From a checkpoint of a small transformer trained on Wikipedia: width 512, ALiBi.
Each number is 128 + 24 x the weight over its row's rms, rounded and kept within 0 to 255. Layers, rows and columns count from 0. Numbers have three digits each. The size before them is the row's rms in percent of the matrix's.

# layer 2 MLP up, 2048x512, rms 0.0358, rows 805-1010, columns 480-511
111:103128137106126150153116130145147110084128130109150147145100089109131100130127127143083131149191
087:151129098096102114134166096146096097134136130137142167140155113081158124092111113172098152172108
090:106124127073133095123154137124113162124138159135158122125134110109081123108174139153114114135134
106:132116106151123132099154108135166139087086105131154170144100117126154105106149137135117144132128
103:139141111141117136161175141120165126104120094150126097138133129127122123165165103113139171113120
109:112127110113114133127116156117176106125131114132138103157143126141107127129123098093130103141158
100:105108119114138126110091086147106119102163136143182138128106154147138125093127152107116144140092
097:107106088126123160157097118118150096150142132115145120104142140150122138114134137148137159146125
101:176080107102118129186120119167099131088151126122125120127089133116087131109163097140119126132127
093:139112083144112151107153132084106132144082087155134127101144119120130138136174090183099141165125
111:139134122123104173100133096160096126137145139137164132148104133108158112148119132145127194133127
107:094164124113137148114118097113108114164092121105150122123153156154155149142141125190126166160145
108:075136132122121147109164120131215132122085092149130147146136119156121140120125100079118155115191
105:101116111140119133122146123127132107116112130162131166129113094119136152077135139170096158135155
087:133059124121119177134157122164092087133120109157090122153138137114146167102108115140096142167089
106:148142103142123115142147123090156143110113103141154157151148145133126104138154141129113166153124
106:127147136128111112117139182134137109059121118118146139143076074163159113152104145136126145130136
099:109093157086111130141109125092153053119111130159108122077132137114145154121103131127106155158132
095:139067119108119126148165113134119148108159136161113129113112147154104153152152131168137119129134
099:142085109106098143135130121113120131143131137151128138138141148110147109088126138147089146182112
081:113066118142139139131129116186113145109140171119118120119114136108144168111117132118104113156106
089:103131107109116136158144114175106119105132080143115137177096105150117100121139112133127134152149
099:100122113158115116110162152099125123151129116136139112149168090130142144129150142143131162146129
108:138114091114118141160137169150152151109143121121124106134099103126098131161135110153123161161182
102:122127120107132122111142108098164080106099121120176122128110146133114092116166130154109118169164
100:127117143121127103179140126109149130072139139139156113176116106120139094141109180127130133099156
109:134130105113122142137108110161171141080162101156112175165095114113177111089144124140090131153167
102:127080082138100153124146107133188143120112126169111140186128151086116092136138137128123181130140
108:172107096113117142150133133134186170079106106153113113146114105187139098133194111121098140137146
083:133116126137106144130090132129104137152114128116110133116143120117115105162162139116115152130111
105:165080107139111200142154162110112124100122097130127135163146157111133112135155184128124159104146
102:162111105094126120166101117122092106065112130187120107116127141112124124123127146173119129162171
089:054142115094118184149113121167120089127101138153127096153109182121159126116130138127095122134079
105:096141134106116178119112138147089105132144115164138161141116111107122104111126121142129115120132
097:143165122140114100148116143129129116131178117092204165126143139111137146135167110117126143121201
101:135130136110113149083165077128116142136110141169157110096138115128118156125143135169109133151138
104:104130132103131097143148146162150119125118105143128176161116097162133126125147098132137141133105
111:172112064137109172117128124093152122143146132092161140140160145151140115172140103104119174143178
109:079090116106126127107124084143119109139151101115120117156116134128174094146146135108142143164148
108:094136099115095130103151116106125135092177122119133131131114128123146159168100145083145150136156
105:171128102127097183161121129142122108141158079125132109098090121167142145098122156073102155138117
094:096134108140146067153122145156139170159106113141145134165160069081166086083146115107136129110132
096:094131123132101130165127111149140098144112082148147122125113143139156108087134142132126164114146
094:087112079097115189118152154080167134121106105116150142120066151157101120115115140094124105136095
105:125151116088134123193149147145128158104095106166113148099118107133168135127112129189118114140135
106:123114078104106173107130151101159128137133119141120109156130135150154086135119144126100135103109
106:149107136130124137084140106141130141093151130161141146148113072152162155151108117118108147116128
094:148087093123128137134142096117182125144143098138137138184169104140127131112111092154106118132107
087:093098153119122170135115131163101065117121116133123148130185126136191097125125153107111148120119
101:123112098114110132129117135133118104141154136111142114159134133092109143122133149170105164135137
104:120172086128115149112137102115126120121146105138103099090101119160176129161143146129147115129097
108:127144141138116125149159077092134142135091121138152138085108083130134145095116176148119178125142
089:098115105127103137138105079149140094134189124131138129096140142147135110132094126150106129148094
105:156118110062075121127162132139176126125098094086136134127142107129132143146141126110133122116139
106:144122127105124146119083134174113143127133113134172137159112149130132136116134128157105128141082
101:156159158130052114125114133133139137106106135174151145143102126114103092163129105148108116116141
104:136148094094113134141130126176136122150156123126130175180101104118134118093130114151133131117129
109:156082114124121120129148114132141138141145111129114135156092102115161127148134139158128119151143
089:117096123110117141102077105135135141071087145082148157141146128108120107134137134101125131143136
093:138137125158114133102120104136118130146117075136173157143114119115134121115155122183122164154126
095:093110112121108127099159168114123131071134108120126096091115136147107105144150123094127117131138
082:097105121111120143114136099120135111137141134158104117156140173094111130152150115135144141123083
089:109114123105102159108162076121117138138114136140103145148102103120160105098120144149141129135149
110:154114108102104178173163116112119120121147117179148116166133099078122094110113126124114177122152
083:106112120122134126135100102147129143145147124128136123131119159140120128126139127138101125132096
093:121131108104137154129152133135145119156124086088119123151133146139144086134080173127135140108153
114:097100131136116121124161122118122167156126131131123144161116119121106159111160127160115141162159
097:096108122095127105136102104122149144129073115160155130172121135091114114103136125125133152152099
072:115113095168096140160138129112151100163122140123116114118158142097117128114172124162118122139149
095:169086146140135147127120124143121132115129121151142129196167163135183062131138139121145148160124
101:118129100144104138116105164109153132141117126116142149170108178138144130123148162163117135153141
101:145119132103120102143147170130125090146139111167113110129137154178136105132102145170126152113099
100:113051132087104130136146143108127105149130141155105102126102126113117115105153088128041119205129
109:170151130114113181136120092148100133133102117146148157117113150115111174152115171114131155133115
095:134145101122096125164132143108137162128170081145135136119136109122150155156122119139130125117104
085:130135147139143119133131153140092105133098089114156135121133140158145129055135135156083137122144
073:071135133130147093132138083147139130125162144124132189157115130154162178123117116066146118166134
098:118144125083103143154148136123108096120134126139110138121071058149163153117141126162147126139126
095:103098115131119146122166097107141132135083115131143160128120101173124130143139123160107097112132
103:164130092098134123120157137123144120118136125116099149140115158103131136156145127125117160116208
105:168146131103139158111140138157097106115133097158180115133104095128142121133128105106136119101140
127:111120062106108155161103139135107121141114127147135092122136129132087106144123158151110130134114
081:099143124137134113133120131176111108143170129084124147126094128133115132117121113122123151124160
107:123123116141120156168121134117151165100147150163172082102128154123145123104185148174106101142130
098:160133151148136136112127142135092089151125123121107128109147124117150175148171136168131152157090
097:130141137099153099149101089124133118116162153113166140084113116085120059110170106115118144148123
077:124111105110111112152143121127119125143093117122140171154139109092111155113133122168088151147137
090:107090108085109133108117152167123111121116099127117107146125148109138102133102102093122135155118
097:125155157121104104124116109126102118131105118177218181078105106155101114149140102147143130121136
101:140109082140121156141130126150120140102114121161161079130104163093138078112157122138131119130131
103:139113134150113141110161112115120157127129090113121161121125120169126170128155122143114110104129
102:122152101167105153110144140103151091138139137169125119121106113123118133161114153150102151146124
086:114119137096130106130142131136114135090116130135158122124132115120100125140154100113113108139149
097:128143114146118124146111126124155120110146111114133125102131131150172126135152108100135145132134
086:113120112133129121130112134114139096087123147110107141141105117139147139154121135104161168162124
101:149139096128114151171127145130137119171093107138124119177099115129171163082120130153097135104111
084:133114145150119127111119142104127069133137127121183147115132125152109173118141128131097153134136
099:132125135105106109156110124082158138118134132122131087079166147107101102139156135110134129152168
107:114140146152114104131136111144129155128128129158184101063137125099150114146124157111129134128108
104:189121133110093146157182120120136123127131131145140130098127146114101089139126079113097115141128
104:054132130108125137121144090113153109126120119131096175131070109105121131137143148158160134133115
115:152141088151108121125150143157147138126168110155159168154111124160121146110140127116149151116122
095:142157137087088128113167141121091130122119122166159112136127158119128136172142134136130160121188
080:130107112092127121158129105133117121067101146140119110117155134115112123130155109133090106158149
106:130092084138132156172142055113119128122135103147136141138103122096103178154150151144128149150160
087:159090133134099149144109090157145113155112148164134124166131126110118154135129106133112145120119
096:110122073122150124173144135127134109110160116107130127144091106109147159128094129161145122121079
092:145102157114138160124168104095125116159139140148134140097149160080126148150150124115096147107120
093:140098133122130133135096147154116056118139132134130171114103120153134130124136119114103150119149
104:130122103119044165141161153099142119129119135167142143171148116121113100105130041131113126171137
103:126123121121113171105150120148138119109106143166097145136111117141133132113149139157112148140150
095:145078096125111145094128115086132064113117090104144094103182143158149143103133139090111164116110
092:097122113120097131109149116159116162116101120119171153128146138077125117122134113123094132179172
103:157131128140102144125140134109145114144154108094152098126081160163148096122127122164097124118119
107:115124112130118149119119097152130164114118099102129115121132145133138126116158138112140118132100
102:119113138128132123149141134137134124127147105160158079110125149078149105093135158118089115171120
109:071112112093111132134122108162170159132115100106147112108106134124124125112125137096142122140129
082:101109135134139112109092117096110076138109106155113100135108168143123106135148093139077119170090
105:134085120132135166127117128174126125162159120139157158146102099154144136123112137105100120142091
093:112100124079123161105170157159109124154138117173112144114111183133117159134127133149112144152142
106:110094125092054149109147141135163090124090129121128140167116121111106133098124118091100109151122
085:114124120117148120134114142130099156073180129129151068132091176134125094115128104119130134128122
095:082124107140147131129139138126137158091107102144112126120134094141124099171175124159120134125160
085:111144101084116132106174144117167114135138115137175118162100111161150096133118172122127115138122
080:123108143128107107129157133144115133138085109110131130152165104100125141101133101108103160116144
094:108097104138117108103148116126127110132147105159139158119154119149143145128142094097116130131102
102:074102140118098117137140140126140152139121140158143175160136133116158110154144137096131154146114
104:156121130108105119095162117136159099121124110125121126134128137155142157128170143130116173120160
104:130138111118126121074099123116150136139108097122140145131144115131173128122177102107106121127126
087:178069117120122143142108145106118071106176142122120083131107136140135132118088131137088128112140
107:138111135071107114140155110163139119113153089117115129159118120128132168120116127129154152112145
091:153086145125145086141107063136132089135135135101120134103125151139111124090122126139098115159115
087:110142115113090119146163135147115137119145112107136134129099107115109097097113143118145150163114
110:110116106059111163126105093095133109153105119151179147107099144142124126163137111104069128147128
106:155114093133138105114181051109138139131132123116142136158121161084111157157149095154146147124127
099:129066109133103140134107118169130115111124101140109118129146163143148131122152115156091143147128
099:099142112093095166109119156144181121110145120101133093120053105142123155165137121127131153164138
094:129106092075110100128110105143130147157137097090201161155086150123129146085132118102135143150125
076:127125148120136104100104145148115082139166127177151166097131121157102158117136105153112173106112
096:119128095140131126093143120156114139121117058130147133140143142101131139170133100100119134101128
082:110093118104107147160111124142132094087102144117123129169084117125155156125182154077135135122125
110:093126086101106124125177125168166086105136136114161142171134144102122113177111141118130147149136
101:112127117126103133089108130132115089111137109134168119120150143170140130125118087069139165126118
103:111053128127137143133147128148087159103115137159133099168106106090113106083144131171108115187150
103:159145102140126138092156134095128135122116109160144098140113111142117160140142180168113143142176
105:106116122117132134151144117113146117087094149153119084126130155131161137095169118129098164150168
107:143151111063122136111159107099122111141163117150136189162104138214148111131161100158142138096107
111:163150131139113162176134113107142147133140135135135100143086143133132104159123150107099133135190
104:084151119118101151114136077152129106144103107126142132142161156138124147136207100099154188091148
115:113123136127100101104148094150151153111111121124133180140123115119141134131100189087092150098116
105:113094115104111163154146158109167090112128090132108157187129106184143126096131190116128124132152
109:134101105088103184108157150104204126093125134170104120132100172145106128121117131132151151153136
090:176110116124112120152116082113160145130129150152139141116106184107102138138154139094113121143105
075:131091133119133108123116152160104135140143119115138113126110131119146155096120112135109123122070
087:156118135103106107128074146148184090124123127125154146113144144172117077157147100135110114139084
101:148121097161094159178147166170126105125152118095156143116100145152137156102125152155124118125162
117:117062118133094141156086119135143154115114094091126123063118118134132120113192098111101152114128
105:112135134119118119123146119104120115127142135166142101152142105118142089142145134140128128139157
077:102088130117128177146086121150107126100134120132097140135083159138116130129139125158097122166115
106:107117156098111146175159134122152100102155122162092142182134114137154163159154115105135142109143
111:150078121100089168113146145156148128118154114177153133170118119111148148146116102108158135114138
114:115119096125116170143133103108158092134162107131136157129139112116156103151120117127143131140123
110:145105141109143115173136131145116149069163133085157154116102128120123116069120124161118138121149
105:114085130053079143114132118165130160090157122095153099178116149126139127136157124104109148193133
102:162127158146123132146086141119138079094143133110141118122143106127155106106134167132128124130145
099:153124114135119177139116166149143148122119122146140152114107110196097147122137129092141141122157
103:137146115133128137089106126150135094117160104123150091128105134116141113139105101135099156093182
098:103140077089127121140137149139143131145111093115152085136138106122124120144150122161104106121137
108:103180129119116129140145124122116124122136143154133127140077102148128119124184161133118136148156
099:144130133164136181172138142126124128117116123169111113091120126166097107111167122148099129161141
085:117093116143073163105126144103094138129100111152112101132142104132124136124127145157068124161121
104:145130122121118161127136128115123127106117124161154128083148165084171156093149139139068121111122
099:139116139147120099122144141144131087140101086181152163102150121126163177176127139120106135149111
107:113116134130132118162117121124165156137106118117141115101129098112189099138113101124091158136099
110:130131109154136116083115155164135100124152126106160108128141127124127163159090149122128124119108
102:163151156109116130154184140114166139094110141162147106091111092090105090070143129161128135146156
111:167068103071162172159133097112145068117136058093141137158151100120129120160119152155102139134113
075:089130140142125101117067115151114113144148123143170126140157154114137111140111132117145168143099
099:123140140142108147099132127148154138156103093122180120157135128115148115131153137115126147116130
105:106138101087114104185152118124178155128141146116130138121116152139103137094134150144134124100111
101:146081125091136141154101104110134098104136092144146103134109141106115098149151125150097135140154
088:093143112134120165106161128130125137098134129157126148144103121172142105139105136108170110112107
104:119101118111139131171154104130168157126119134107147138105112165099163084144135111086165147138165
106:120169125116129138125161128171116061131123079085166126139129162148138110132111125110119154097088
107:103131137104141099070124112163114113101129104138184182131141100128172161158130128120137157127120
082:120118140102103149122119191114105123115104127097140081108161106129163114130148148101116136153116
102:136131117148115148132176123140106111137167087162102140140138118134166126112109132099155131106106
110:150110111146111128145143156110134144107141123122119103113124115137161121073150114135141129112132
107:131140100068136140134149120131102109074095101083143113136111142147168161153157168124120160101178
109:145081118095113126096145142163140091138115084175160085130111128145112112164124131140097115167122
099:104114112082110102121147085200125099092147083083157130132128140130115103147128121120106123137134
102:157137131133126085108137120132125109124143144091154160141118126116187136141140114147139153140118
104:120114116089125132114115157130135112120150152124154115159154158149106133107123157135107141120120
093:185124076111128165134152139151142131098143118119095116122129118134154152136120154171077102126170
113:115112134145132139180144111147169124098129110132140156127135143141120152126143103115158130107139
107:135154148106075129121155147141124124096100123171158150137104141151131097132140143133143140123142
093:146106050140129140114139113160131109140134114152120125113138082089124132140173127166125147211133
103:074115107124102188182146130109148172112147087131117090105150159138134107123119155130090112167096
111:155127145105087174137150142110135082105132129154135155157107140128159122120138139184119151150147
098:107116111134140173149105137126133127122093133150109110146059124135144114119138114161111161149153
098:171099128078109114103123152114133112136128107136171120178139094134150102141143131101131174109116
088:121062119112063186125170172140127118113164098082120160153127144135101182106163134124093138185134
106:139124138153118099178169134076129159072115122138170107109104108161161117116151151116124123135095
087:076113119129101125106154142178112109132132103108114139126128134182152132158135082095109136133164
087:097101129134104143107113107070146151078140128141138141129108150102116124124130159076133104150104
102:152132137118122140123191113140149141075136107129144154097108110131130173115132093155130145131116
# layer 2 MLP down (transposed), 2048x512, rms 0.0319, rows 805-1009, columns 480-511
115:124108148133179166124134106126127112145178071088117161129117131115162118121166123112100112155122
086:119077142134064115146139105143120133130149134095141135152099112119088130112096121113162161143132
090:092150138151153140143139136134133156167142111163109123132131154132166125146099090098104104141117
108:108120085189097148111171170111154113141125162163137145138133128143144149149126132184108095152172
113:144134101151146131155152110143145135144110122137140095130136103147101079139115113156125180092149
112:174149121118148116121077142114116149127138099092124127139152130159118161181115126124166154104092
102:128057103128154112077157093141108107174145137167110133173083131151144135148102137154125129139106
093:083173123119148129124106114150151121147133113071109108149103123111128103128128099112145137093155
103:131107108110133148151143122132110108121174130154097140132103163131123153138134154121134107131074
099:124116122137162092150120108140088158148121148097142108148096120127141146156145173063120117128125
110:145145136119179183128146146163142140153142139130147148135178146114096171123122134137192142131141
094:132146155156091079128115167145138085119118124118177117115143116139093133092101156087082134135156
113:104121105131146142144127112125155099179110178097125146081134138118115147136134125108136118163127
097:100145144161154133153090115156132162140088129082088145128134118126120173145112102132145146164138
098:103113140167166102100088135100170171143124093141161128103139100157126099117143102135162122117104
111:112143094177139107159163156137099121163106160139144091111126125152138130154117106156092143138096
104:101140139102121135141109100138159122154114094126143059152116083124136153117105118155082146124112
090:126130147110126086115132136158109147101118108140084107110129134120085133096134146154115131124092
093:084145126184137136114118145102103120129140119118140142137121147107113105064105115139144090142158
101:122119099114069121149075147139127142134106135188118082089129137159135138128076130115109153084146
087:130087150108164164156164085133110136126150097128106134148119143083112109142124146142158117155128
089:161144123127081153154130119108132120075136114100134113195120114093170119165102147132161123123133
092:122131111156136166166142165101110147116126106114110121131129101154160106140118126131088112136122
112:123126130166095117161183171162146136131178127155132127096108117130125136150114164110177135152124
099:103140134153146159134156113118104122129127111136123111125128125117128121091142136114122103145097
084:162121164110162174071086110153102200148101145070113130132108106117095099076151074125123146123112
122:174145129145149136159112123116108104129112107113146145178154129094158142189137114103119067075130
108:118154160159104123126123123134127148136145102151154148128078123161096122097151099137100087123088
112:099107165104150144102138167137126138148126127138107141115107110165123126156135120143102113186116
084:117102118139129125095169148170148131129140148117136151137113110122134129079119140148129146132151
099:080108116154125119161127136148067114117093108103110134114125098108128182126158149140125124166119
105:091101114095129144104134128149103102141140152157157087157100112133153108158130158163122101150127
091:149103118131115097090156128122130170131133152127158122143145085108106157107142091145154120147144
104:103184131159154139101138120108143131165108153128152100107111113111130154109144114141137111138121
099:139152128115125129142107146092142093119108157166120155148142107115118112128117128136134135135158
104:126152130138140164091136135144126101148093111157123096064098113117109117128101189175113110153135
114:190126145160127164077144104162126100140133134132087121136175121155161151130167135091153176139175
112:108092152113061138146131088135124109096106164150144138163117119101101108137118104093135147113100
107:152128125158131114083094141108088142131158144135158132132127107097165087161107106130075123126135
105:137138157117150115140116087171176082133148097139140127125143111115111113092144130176181152176139
099:109123129111104165163135150119100140111130093099132125100116134125140126123102124122139086132056
089:141082102127126156157125107109143071136130122150099114123138154149146126127162097095138157090156
086:135125151151093111141159096148097141155172107095071182119102098119098109139122127132147141129098
083:119104110122128127149097099104105135168104111122142144100156150135065162147156142115140123128122
100:119113139132087095127093124122132176154142113119107088160175122147141160151153094138151190144134
103:135132125098197132128136125162169138137127157090109114144155102157143140141151138077155122099104
094:116104143129121154131129104096110129131153142090110139144132118076099156146101132167131128137129
094:153144166153084144149127130138169121167170127148131158123121114166105196115115155196130093125102
092:114156097144154125160130123092175140129147155091124130066155126147167109140113107105145096141136
092:099065131125133095147148140115124148127107115133125063131129111080106119093092163134150160115106
112:157114140059115109102159132082106109118159121146115099124180110137109157098081099127117136109163
111:119119108159124162175079156114108123145147113149141098135144147157144138150126144143133156124090
081:092137123135118139107148100118123123150103127144177136140136135110112095136127137090130111143143
098:118107145111106126154110122135153115126105122129104123136130132142117099164152113133113154146127
106:092131082141121146125142117112077113121112187146121135131148127090141147162129096127141154120134
107:148105139138117093086157098129129131140139157102110103158153106090114114146170125094131130084113
102:093147125171128132106102124110128142144164136166139140107103130158137116136120146156152124114114
110:136123140130157088140135082115175111120117091166152135149151149126096096134116114151105118157112
087:133111127125143105120202104111091088133163175134120103147143115123115111133137119090100138114141
095:099150115089182130071057135115156129127112111112107110104131137140107079137162102113160101117105
094:144120140131091135113163119162096112187078119132130154125154137122060126132098133141137110092093
084:146148125152181145119094104122112149119097098142102137122142069112101146132095112168143136120131
082:185145126091103140147092098122145119124120109133103107143143109101114181143129135125110145132126
116:101162136143114102117121140125096107126114119138156103156119125134119115150127153109106108154120
085:145177152152091103124141163116093127151128116105116104102167133119128128153108149133155144118141
095:160127130111147121129095145129115148098151127145123142088129121123065116128148119139122095109098
115:142102134161117110100139133185154103160115112153120127142123144124111154113133089171134166140114
097:124130152123128146143114129152079133111098118107101124166114184160132108141118129094084087168130
082:133136181151100159137102113112165161137137135072113144134110120157181105147107145151140108127141
096:185116084165111124129142114150097099151163120117125159131173103144146132085138149123155128138092
097:144089146161059168163115126137159100138106174180127113118154114142114159183102108177152146128084
096:142133139120136134096131137166140136092066107130141099143079113165138147149152141093129126161145
101:119132159140159090179160123152143117146106128100144094151109058146173126124129117143148123080090
112:115099127136150135160160096101046127114142134120092175103167150113080122143128099125138140143147
097:132115178094149075109120095107125124109101096095150100140168139120117123100152164120114127137161
096:105122094134110179122138145093167127097125130125142118092131144112141115136131114130134158128143
075:138142146087105144066114136084122113144132142136139121131130101135113120097128175144126099133125
094:117121135152145139133135116114167122092116155165119184136122125170097132142134101102094148134151
085:105148123138149130134132079118148135108120106095139141119120129118145159135164167171126136143170
101:099141139137095091127126147150117160141071074143102139139135110111165103126093116154142116186124
097:162103106127121123098181129155119106133129157081124166112146171144089131131103107101121124156141
144:135122117090152106141131128120110137163098103155136114171125091094115100157105119117157104145111
085:109115144111113130148140109129172087126136122138139119187111160150143107147082134127138108083092
118:103063123107138088152156137116168094078142096097086115159131144115106156140117136111119130140125
101:144109121131155115157119070106149162109164124108168111163121147119092099114129091130140124147151
098:097088179129182168145129110150072099147152094112130130149105124125077156150102096151118110119101
080:149138117152107159146101156105145155158127129133117119146139125139152097139091156131156101109104
082:127165110138102155123110121150099124132136111130139122152109143120122144135131134125150154141113
103:153141127144125073091107155149112111140089093139121103111113093145186100125137114108159151129077
103:161144151135126094152138095155166117136081168122173153148149165167138152168132132106125153118144
097:127125087148145113151132161096113131107143146137120143111096129113133108144097106124089119105123
109:132116134115141103108137132142125115105162149101157128147156122112126099093135100133113143120083
077:104115151112124141112118150120115136103096144142121094099120139146128097144117149136154106093130
095:120104132076166133097145130126081100155108137140186128108109134106164092133142108137124148114156
084:152097134124131098092135147101134150104138131095116123117137121115128136115119142130127089111121
105:134107140117122139152119110122120141139156174111134105126159106110131135085127162111157174143141
086:127126135126124135140146130137109141150163098106133138157134137149123072169080116152184136100098
100:117101158106164138139124131105142167157127152155132098151120130110157123153163113077138135137134
116:126144146116105128147148140128157126106136125122144102158132130148148104147129086113127116108114
103:133100086136086148150121112125096153142115121133096129112131109122169108112147150096166121105082
108:100129084155123112133124117103102151156131111137117153103140123119138128163143139129168154138122
117:118131130106129068139128158106156116118167138118123125131125097181158097154120135122093101092091
097:119131098117149153113109086125111111169142136134152141146169135172192121107107118134113123128123
082:134092124141128121145152095121108132133190071096115146089116138186149136126125124165168135071170
108:127178143114150124111131102124149116124114186128145104162131139148132091144158150090160133141158
081:108101154132138124129123145159126126134135124120115116108080125133102098109109151127117113192164
094:107137181107087154113132132130094137168102172101129111148142164153131116152126126135123168150174
091:126126105068111142140099127184123147097144096115138132136110091136093141135177116166130127097116
095:107138128155126129142136115140091122127110160115123135119152147079146110140135142117108107134111
105:163109141092138131138142120134101098167128115149162144100184110113127148118130062108120129144110
106:126080137131125142147145088132108115178121144106126109157100116127139130126122138107104154127142
090:116112101129113170113139131096111146132112141185142133138072116120144144161103063124096148098122
089:164101129103125131162130099091130129107139145117142077133147194078108111143144110106124134091111
108:135147106125100117143092119130151105173139137130156130162135125173142187097137132138109094109128
120:141150136105117099153135128114143130114146126107121114158110096103081159137145121150137113118130
105:152150115086118147136072107152140173148145097101149147136159136143122110146107122146138085142127
113:150143109131133120126106144079122138126200094137114166095124091108148100106133147124092111183090
081:104140116135112137138124164095129087106142108198137148090143117131130091153172130157114158100108
101:140072148154124168130151099162160112140186153109115138087133116137119158142143160129122121131076
090:130115126121136125134085096094125118101126159084139112135121116166110083119117131123125128173123
092:117086096111115125150100125120142126144110185105117142112144103085134136139146095149130174137155
092:092077176154119127097152122093103106097143144168140131108114138149085183129153101145130148106169
115:161136119101164113131086056162179154118155106118152132154118108139110082140153127137176140146131
087:124131182145120104117133131155124132123153153089102121094138182154130128151125115128152124125119
080:127115103113175095111120125165086140151151163140149109150112129156113110163154152168116094155160
095:094147141160170119099116132144115095139076120120151128071097129134123106078106108127115126145104
100:158105121150144135067104116133081116132148127079168114130102107142094117149163160110132102120125
109:130131151130124114176143129162107121128116160092101139172104103103157151127152105152118092144124
105:136163122091145122102140121142141138117125138125132115110118146132114124164101144116117164160130
092:083161161129147122160146178127138095117140152142115148151128128114149140133113102107135148169117
110:144151106167150157132144107122128146124163148121126115112150136139119103136171151143149160113154
093:127155113135122152107125119145138137136098122099126154121179151088135150130110139160153140129098
089:154162133108160144130081176114137142093179100153082112123138082097137123121115115144128142123155
106:119138127089134151091101111127137115157131113164130110113140126127142138102126114150074172112124
099:153095164124120158136109085129056069106105130154133134115128118130114079115144102086150134136132
101:155160131111100103125152115128116159113165153128147162110138118113144179088122099129081166057143
100:107135127123166142110122145144139141112150144140095112078135129154156130121142141103131120099126
091:097140128096128153131165114159124148171142151116121139103146147122128123124164143127157137136088
085:079143139084121137113166135118098124145089132108107136095098147117138148126075103138158088123127
091:135110182107124123143116132066158131093115147129132146133096122122124103143125124104052098117106
085:119126082110140139116091137113079167154091085151153106108137129123130166132105129148116139144155
111:097121091112120079143125127146137076129155110078134117106132096150130160113149171144103084097164
098:102109099153152118125168070143137137129105131137123098121152078091129143130129118162132137138146
102:122110107115139120095094090158141136112169143119123129122123127113109132139159105132144129139128
098:145140132122124078123154124140104131114112125084087110104143146097161109120125136112107111152137
098:119133128155165135108120123109133135141120146085162132135169142124123116133132148120132130133075
099:147124142139108106107170116106135149059133102113141106128124097112122096144145110124065148156140
115:147128155163148130165137111093119145125159134086112147145138109147153129117130141123144134091153
105:140113097137142131156123126130119154140122146092116087110139125102109114136103111123108127129148
114:138139141148123155124145125162089143121145120132142128135061144166141112160132100136113131120141
100:115105123126108127136151149127145158088111182136140121101123184139146124128149148131158128154138
118:080136149121129161150168111139145106113137100109173140154100158185102137130116113163115081104119
087:130103128099147121155164084155147112146132129106125106113089101131102165146138104119138125138112
081:157128163113164123106158131129134153154107112111103119168118169126102079101112132165141092152108
089:108127150147106122151138149130128144150123131106089109119147130089120143132090169120120156128156
099:152168121090122136114105117121143116122152153128135118117168135126125094159120091134137097084161
131:146144122095087137157122138132154116151142133119131136098151121120139169088141092136116127151156
110:110116142132121096155140152171125103100156172159132111120154142134104106124139119127102158125129
084:125147167146105135114147133129154141117130130134170172150130166133122135139151131135125119113100
104:087163144117155147098141134134100138116130159127082141146160103120129119126106107156145140129109
112:084122110122122171106123128089115104133111115161155132109110156136132169139124087136148146112066
118:088081141164133123159130167119124179135144102125158113080127136143105106136127114135160143120126
120:137148098114129154134161091104145128079137137166134122105173098129114161118141120146100105091113
099:119131122085123109114103099090123100167137073103157121106158152114132114141150140133130157134137
108:101156112092109119169170097138125084107139136129145103138136090156094122137092167121146160108111
086:148140130128109212132111113136074143106144119122154151121188163142143135168137140144169105121112
100:118143145108127134123117138124171165135162104101126096118087159128173126145133136135142100176134
097:167104149108166082100153135099136115153111093125116120112169125133157098113129146124155120152129
102:130104071160139125094132095142133098097090124140143079141135109125128136113125149124148114114099
119:156142169152149104090125110140136124173163153103168113144120120136136114107174112131138178130127
100:119164126124153169108110132150126116097121103167114118098084186130119116149105102105148151119113
098:123119170100133122136119145117135135099110089129120119123160165128110105154095086099081176121110
101:113110172130128073085162099140115156160085111100171109115112103132107114135118132156144172125100
104:121110172122116159129139115158144084131143110133120144095103113076143119121131114117144136171166
109:085157137121142130143131150134156171110178138098154140123130126136146117103117093129132110128110
108:117081087097147102105130126125180110141152144130088140119160106113142113112145136114162119156161
107:126118098111104130121109117105138120126123105128094117151103158157085106123155133132146124133096
083:121124173144123134129156139119107110124108148141117136151126125111139139154142115076128125112134
102:147126147156128129114108109088099125092165153126134153129115126164100095154120097127141117100125
113:122100114108099167134126100120155106115145102136112137100151142110155092162118111151142105125126
097:097156148124165147127126121159135177194127119150163122099139158123133151129116100119118127085121
087:140136130081187097110093079153143133090129120112125089129130125136108127125146098098101133099141
100:129148100111139144156114100158092137104148151171120156103121136131132154124158123167167136098145
101:099128162125143129089122087144147104144103138157147090162142101110125158089137110105135127128135
103:152123153121121143158175113103110103071117183127080132161140114139178149159169140092122160079086
084:121116157114104121126102129134161121126137145112144144129069084183117084096138080121186124112099
101:102135143144148092127155125110166159125163107115118161113140136160052084057120129099139146109130
114:099132096133178116134131147151154145141140146097128099126154122133105179118127151113109097121103
097:139084084093122117114097169152086088121147129096097117113162134114136123117142135110169144146139
105:119136106112119139157094099146115147119111122100093102133075166094157146155133131165161153088117
097:120131121159106100112123102104111099111143136094121174118094150097131163138136137094122142168101
096:132135146116175108089121125177130098105109126127151132118119144134150195141157132122098162099141
092:111138118151086122102111166138103146183103116102112137096123159122088143135129097116119109119098
096:151149152123120128092131141075118141101120093146116134119094127150124092092114114128136169135120
119:105070126084110179137103137099172139099114120148147138154144158113121114139113141169137156119125
095:139148121121102101157124074135115121133087130163116109135119145113083120145125129117124119151129
094:139133143116138125134148133118058131085130119140146123086126175186099144093120133097130084142138
098:102110103146153105155140115160104131114147133095129156136131168157119152126135099139153101109097
108:147122104204099108143137133158098153096117137105141137111169162129124115150126116134119139131139
098:131080120122093099106153098132137170127138142119149130123118099113080139110093141128133169145161
095:102107127153179162098132138167161129120122109138140146125116140115110130165118102162135087129073
086:127146092143131130085108142110178120158145141120142101125134138121137084138107132122162111088118
102:092099136176164145105101092139140105147185112167114160151153152132134127143142140107144160140125
095:192089097125147138150086126080090101107149122140160119092123144103102157142140131169129137153109
097:122110107127118128142117117121159088168133148108119148097142116102121146165155100147127160137127